Each number is 128 + 32 x the weight over the matrix's rms, rounded and kept within 0 to 255. Layers, rows and columns count from 0.

# layer 2 attention key, 192x192, rms 0.197, rows 21-31, columns 96-191
[[143 104 223 153  95 132 126 190 133 111 138 116 139 137 117 147 184  78  93 105 115 183 130 103 161 121 161  89  84 125  83 170 102 132 143 112 111 133 148 168  84 153 140 124 165 173 118 126 117 165  67 135 136 114 103 140 120 123  62 136  96 109 128 158 144 120  72 111 112   2 129  98 168 136 137 132 148 143 108 118 119  72 170 189 124 150 166  83 130 135 132  83 127  68 139 153]
 [110 108 101  58 126 127 134  99 108 123 170 126 209 143 104  52 117 156 145 127 110  76 122 147 135 105  91 180 107 123 158 104 149 121  73 120 113 141 120 138 128 185 102 118 144 132 170 119 116  90 164 145 156 137 198 113 181 143 157  95 138 136 120 146  94 163 139 121 107  82 119 128 123 136 150 115 128 110  80 120 153 116 102 112 115 159 107 133 173 125 144 114 150 127 124 157]
 [ 99 130 129 139  81  86 164  86 184 122 138 125  71 116  94 184 143  58 131 130 159  63 129 110 127 149 139 139 153 109 105 164 114  97 139 118 106 110 132  79 152 131 160 109 110 121 151 149 128 154 138  78  98 131 143 110 132 128 129 126 114 124 147 141 114  96  59 174 131 111 123 176 124 119  69 139 153 143 176 141 173 108 174 144 140 107 135  94  96 102  99  61 145  74  96 187]
 [121 121 144 157 119  81 153 141 199 139 138  95  79 105 155 174 156  84 131 134 102 106 121 135  98 145 117 130 160 116 119  83 141  96 107 153 124  72 137 137 175  81 205 144 107 139  99 147  57  90 119 126 183 135 175 167 108 130 116 108 137 113 164  74 112 129 151  60 136 206 104 129  94 174 140 168 137 166 156 106 124 115 174 122 153 171  82 128  66 136 177 213 143  85 120 126]
 [142 154 174 106  91 105 116  62 150 133  61 115 164 103 113 149 136  83 106 131 160 157 134 148 147 179  63 172 106 105 139 125 135 122 158  61 145 106  92 115 127 132 122 115 150 155 149 165 185 168 128 144 114 131 109 159  94 131  91 188  71  93 121 158 127  95  83 130 112  94 173 194 170 141 108 130  81 186 164 125 145 132 160 143 115 138 148 101 137 118 104 117 125 100 104 111]
 [ 88 105 105 117 133  89 110  69 110 131 131 108  79  99 107 116 141 113 104 118 150  92 123 128 131 139  89 147 147 161 118 111 183  75 151 164 139 128 106 155 146 123 123  78  67 138  99 123  94 138 119 163 148 151 200 109 106 149 172 128 141 151 117 111 121 137 111  77 155 155  93 123 146 107 189 179 156 110 136 105 148 168  84 106 117  87 110 151 117 124 147 173 102 141 100 118]
 [120 198 170 145 142 114 174 145 126 115 119 137 129 136 117 161 149 131  78 149 134 178 130  64 151 135 132 149 143 156 117 159 137 116 141 126 141 120 127 141 149 131 102  56 124 126 122 174 110 123  92 151 165  99  83 150 131 159 107 137 136 182 141 114 143  98 128 135 119 105 124 138 140 101 111 122 120 131 135 115 137 125 167 195 140  66 119 124  78 132 152 111 129 159 131 155]
 [145 129  61 167 118 132 122 126  57 139 101 142 103 195  92 180 143 111 129  84 144 142 184 152 139 139 108 123 118 120 151 103 130 139 130  98 176 168 128  95 168 112 121 147 141  96 113 170 176 126 132 102 124 146 165  66  76  88 105 127  78 189 109 162 152 152  97 138 169 141  84 103 155 125 123 149 127 112 133 136 143 133 159 105 114 140 151  89 129 130 146 133  71 177 136 107]
 [145 115  95 135 131 166  79 116 127  88 133 143 118 129 156 102 170 118 155 139  87 111 100 101 164 176  81 122 102  91  95 133 128 142 165 151 137 106 124 120 110 127  76 105 129 127 104  61 144 150 136 123  95 162 143 141  98 127 158 153 170  79 147  85 108 114 101 101 127   0 143 138 112  96 178  70 101 124 133 137 180 141 130 120 102 119 142 207 154 173  97  76 109 149 104 166]
 [ 65 146 186 140 139  65 174 123 148 158 136 160  93 123  90  97 144 150  96 180 139 119 114 177 175 153 101 123 101 116 135 121 139 149 121 116 156 157 130 149 157 143 139 103  96 113 153 131 118 108 151 127 177 148  93 135 145  73 141 147 138 121  68 164  75  86 113 182  92 116 133 144 134 125 173 172 140 113 126 134 143 173 149 163 156 165  98 119  77 127 121 148 173 125 137 124]
 [ 74 142 161 117  88 210 140 102 112 147 161 135 165 101 159 139 119 127 111 107 163 165 148 113 163 158 137 186 135 142 112 112 122 193  68  97 100 140 140  88 136 122 119 142 127 149 133 109 137 156 140  84  93  84  77 138 123 155 114 132 145 134 146 140 129 142 136  99 162 113 162 147  98 114 111 101 118  96 116 143 130  86 167 119 154  97 131 128  96 141  83  95  82 148 131 134]]
# layer 2 attention query, 192x192, rms 0.191, rows 22-31, columns 96-191
[[116 130 155 143 159 118 100 132 103 174 106 142 151 157 193 127  86 109 148 132 126 183 180 106  60  75 101 141 161 125 126  88 129  67  72 139 101 161 149 154 170 113  67 163 192 106 133  73  90  65 105 104 195 110 140 139 179 170 146 182 114 116  90 171 125 156 152 161 122 113 152  58 115 135  99 144 187 177  97 129 170 135 130 105 136 118 107 113 130 171 123 142 150 137 104 108]
 [135 120 116 102 200 135 173 164  99 136  90 123 137 134 116 103 139 133 133 139  81 158  98 135 144 146  48 151 125 117 146 156 176 126 202 141 189 110  66 185  99 136 144  77 148 147 153 154 160 125 139 160 116 124 113 131 158 137  96 108 119 134 112 111 103 140 161 109 165  52 110 176 146 121 162 122 139 126 175 123  71 118  94 111 118  92 126 166 140  96 126 157 170 107 142 154]
 [126 153 108 118 142 112 129 122  72  98 117  91 112 103  93 198 115 112 181 129 172 107 109  88 142 155 118 130  81 146 123 167 142 180 116 134 141 136  59 100  76 112 154 124 104 103 156 160 147 104 171 164 137 126 161 113 127 195  90 126 126 151 172 152 102 165 160 140 150 178 154 153 148 102  85 129 114  98 178 152 132  96 111 155 103 100 123 121 137 135 126 103 113 197 112 169]
 [104 141 106 137 141 119 149 127 112 165  99 105 133 139 127 136 143 174 153 156 133 173 125 114 104 167  82 177 174  87 185  92  99 124 158  94 135 142 163 112 158 145 161 118 140  94  96 130 106 149 170 144 170  77 124 156 156 113 160 127  92  95 102 114 100 106 127 146 114  75  87 163  93 166 173 131 153 139 132 149  93 176 115 114 119 143  91 148 139 132 149 142 141 110 173 156]
 [108 131  90 133 168 118  73 129  96 139 142 175 183 172 125  64 108 190 160 160 101 143 127 154  98 106  80 102  71 181 169 190 131 104 112 136 167 102 125 147  88 109 119  85 174 121 197 127 179  85  59 134 101 134 119  97  86 185 131 133 147 122 145 190 118 146 131 145 132 208 126 206 174 134 138  94 121 108  95 120 126 122  95 157 107 105 112 148 161 101 119 121 144 136  42 116]
 [174 106  93 131 122 126 108 103 160 116 147 134 202  90 147 158 105 108 105 118 137 103 112 107 114  85 118  98 142 112 136 116 154 191 111 132 130 128 113 132 142 155  80  49  92 143 117 126 117 172  21 101 158 194 145 186  50 133 170 168 149 164 132 109 182 158 124 129 152 136 143  83 154 119 144 140 104 124 117 149 179 130 109 110 100 157 168  76  95 160 140 160 113 180  74 102]
 [ 79 189 130  89  93 123  98 132 144 158 126 190 136 125 112 149 162 149  60 149 183 168 131 156 137 132 193 172 141 127 122 180 137 125 115 175 122 111 180 114  72 104 148  76 103 137 149 193 101 155  88 115 119 147  96  88 170 103  20 158 118 106 119 166 131 133 155 119  87 117  88 154 101 138 119 153 101 141 124 101  99 123 105 148 149 107 121 180 166 138 110 136 136 140 130 135]
 [130 111 173  85 111 113 154 102 109 214 122 142 179 119 179 131  94 119 117  99 167 144 150 167 163 123  42 176 153  95 167 140 176  79 120 150 153  97 158 138  55 130 172 128 199 139 138 138 148  90  57 171 105  90 164 125 115  86  60 110  29 142  92 115 150 130 100 164 142 169 130 163 123 153 137 162 152  77 137 139 137 130 100 185 144 137 110 112 152  90 128  61 194 104 161  85]
 [112 120  98 153 147 151 110  84 176 139  81  73 113  88 137  97 133 102 152 135 110 149 142 115  87 153 143 115 166 170 128 125 107 117 169 156  91 107 113 101 155 111 160 128 137 148 117 154 169 141 149 161 191 164  97 133  92 198 149 113 142 140 150 100 151 121 203  82  74 148 117 123 153 130 120 104  76 130 116  98  82  70 161  70 111  92 117 203  97 204 166  97 152  75 140 118]
 [205 118 153 128 155 135 146  98 115 150  82  90 134 126 166 111  91 126 125 146  56  99 146 118 131 159 110 130 138 149 155 106  90 119 123 114 151 107 166 160 129 115 114 174 137 152 121  78 145 129 153 113 121 130 120 122  86 164 145  93 108 161  95  90 160  96 136 115 161 113 135 105 165  97  87 114 159  82 190 125 112 165 138 141 101 145 124  98  73 160  98 165 122 123 154  95]]
# layer 2 attention value, 192x192, rms 0.201, rows 0-5, columns 96-191
[[149 145 187 119 142 113  91  64 109 184  66 126 149 105  83 106 121 116 173 145 100 112 100 154 119 162  98 161 117 179  49 185 162 117 113  96 112 115 103  69 105  96 103 106 111 112 140  72 160 161 111 107 105 171 120 148  78 137 117  96  83  96 116 105 127 164  51 130 151 105 120  76 144 126 118 133 167 107 135 111 165 148 131 130 154 149 112 108 187  68 113 110 123 139 134 199]
 [175 144 110 116 174  98 117 140 143  88 105 175 168 117 174 136 137 128 174 105 154 142 152 132 118 108 113 139 170 122 129 129 165  85 118 121 134 108  91 141 125 107 137  82  70 157  84 127  94 166 146 110 117 172 137 117  97 118 143 112 133 149 205 120 141 132  92 101  97 125  77 155  98  90 100 128 126 125 145 132 159 152 131 130 159 166 114 124 164 123 154 154 106 120 114  72]
 [132 131 165 147  94  75 152 170 125 127 134 137 153 132 119 111 118 109 130 133 122 143 136 119 135 144 143 152  95 178  83 132 110 137 155 106 180 116 166  67 165 101 138 152  69 169 111 126 114 149  60 150 114 126 114  74 129 108 182 160  93  86 111 119 133 161 133 100 111 114 111 107 135 118 137 126 112 100 125 130  95  62 126 126 124 157 112  85 149 123 133 124 158  88 120 141]
 [135 161 158 162 162 103 149 111 120 165 116 114 153 163 128 147 119 152 143 152 158 101 146 101 117 114 144 142 116  96 134 144 146 153 115 131 128  90  96  78 124 129 186 199 132 163 158 166 105 131  96 112 108 102 122 104 107 118 121 146 131  92 178 132 115 162 116 146 136 154 126 132 134 107  93 102 160  95 106 150  95 141 134  69 145 134  99 152 100 174 172 104 143 159  74 128]
 [170 156 158 114 181 100 160 129 127  97 135 136 128 185 135 169 157 119 121 172 109 149  60 113 102 104  75 130  82 139 109 106 143 125 136 158 141 116  90 180 134 186 157 148 139 142 140 124 132 123 139 154 132  92 104 181 106 125 108  98 161 103 103 159 148 116 146 135 174 161 166 195 150 200 142 102 124  80 141 114 143 148  87 117  97 118 114 136 131 101 159 121 123 148 124 142]
 [169 142 200 121  95  85 136  74  85 125 167 140 159 154  96 204 142 167 141 160  62 115 123 143 139 136 124 134 126 136  76  83 156 140  87  90 153 115 159 116 109 118 150 107 123 184 132  62 161 125 102 145 103 121 150 114 104  77 101 151 144 143 155  56 138 133 133 109 129 130 122 191 185 149 138 102 139 114  85 170 110 119 202 122 110 166 130 102 157 170 155 167  92  76 127 136]]
# layer 2 attention output (transposed), 192x192, rms 0.181, rows 0-5, columns 96-191
[[100  78  85 187 102  98 154 123 104  83 127  93 110 119 140 128 123 159 116 151 141 120 146 125 108 112 135 121  74 115 175  90 117 131  90 154 145 123 149 151  92 114 140 129 114 148 133  99 176 164  49 113 170 158 115 206  88 122 106 118 148 156 171 162 103  93 191  81 120 121  73 153 151 118 182 108 101 119 162  68 163 128  74 134 182 146 118 160 115 178 154 148 129 115  91 118]
 [127 139 138 106 108 135 108 132 143 121 150 111  89 131  65 118 129 133 162 147 140 107 132 112 141 123 145 165 118 104 142 135 124 177 113 134  83 142 155 108 149 114 127 116 137  95 116 109 130 161 110 166 122 151 102 150 161 162 141 181 144  93  68 135 106 128 129 169 101 148  93 141 139 159  90 145 136 186 116  72 104 103 143  81 116 140 138 174 122 182 169 125 139 132 138 169]
 [129 115 118 161 120 131 113 108 139 133 140 160 119 112 122 125 142 148 161 115 131  83 131 110 126 129 148  94 149 122 102 120 128 109 103 189 104 120 148 139 111 164 150 122 161  99 153  68 138 151 117 101 155 157 106 142  95 164  98 108 137 143 135 144 108 119 118 121 128 127 110 167 131 109 158 149 143 139 138 108 105 149 123 109 131 113 159 153 117 150 134 113 111 158  81 116]
 [154 147 128 115 124 157  81 153  88 146 168 130 133  70 149 188  83 121 156 183 121 114 229 110 128 167 173 136 120  73 106 165 134 118 123 125 133  97 174 121 120 168  68 107 148  67 172  96 108 139  78 131  79 112  83 152 101  95 165 151 137 143 153 113 123 139 147 114 161 162 110 186 134 123 106 154 136 111 139  83 131 136 123 124 112 119 145  88 148 152 127 127 130 141 178 119]
 [ 75 110 159 161 113 144 135 157 116 128  98 152 157 119 146 125 102 148 115 121 166 122 170 143 112 164 135 192  93 106 139 172 126 113  88 128 120 117 127 115 137  87 124  91  87 124 128 127 166 144 109 143 105 175 162 123 143  70 114 101 109 145 144 118 103 186 103 120 115 132  95 157  88 115  47 139 136 143  95  81 142 169 153 188 137 107 145 117  93 119  70  85 161 159 166 149]
 [101 161  42 120 135 109  90 121 171 125 106 164 135  77 155 156 137 102 150 147 173 125 146 146  73 110 158 135 139 101 141 155 121 135 143 163 155  96 151 149 148 162 118 131 122 117 166 145 191 181 127 131 143 152 127 166 133 129 134 122 177 173 140 103  96 134  90 142 160 129 101 167  91 117 127 137 145 155 101  91  99 111 107  98 134  88  99 103  79 180  91 113 179 178 125  70]]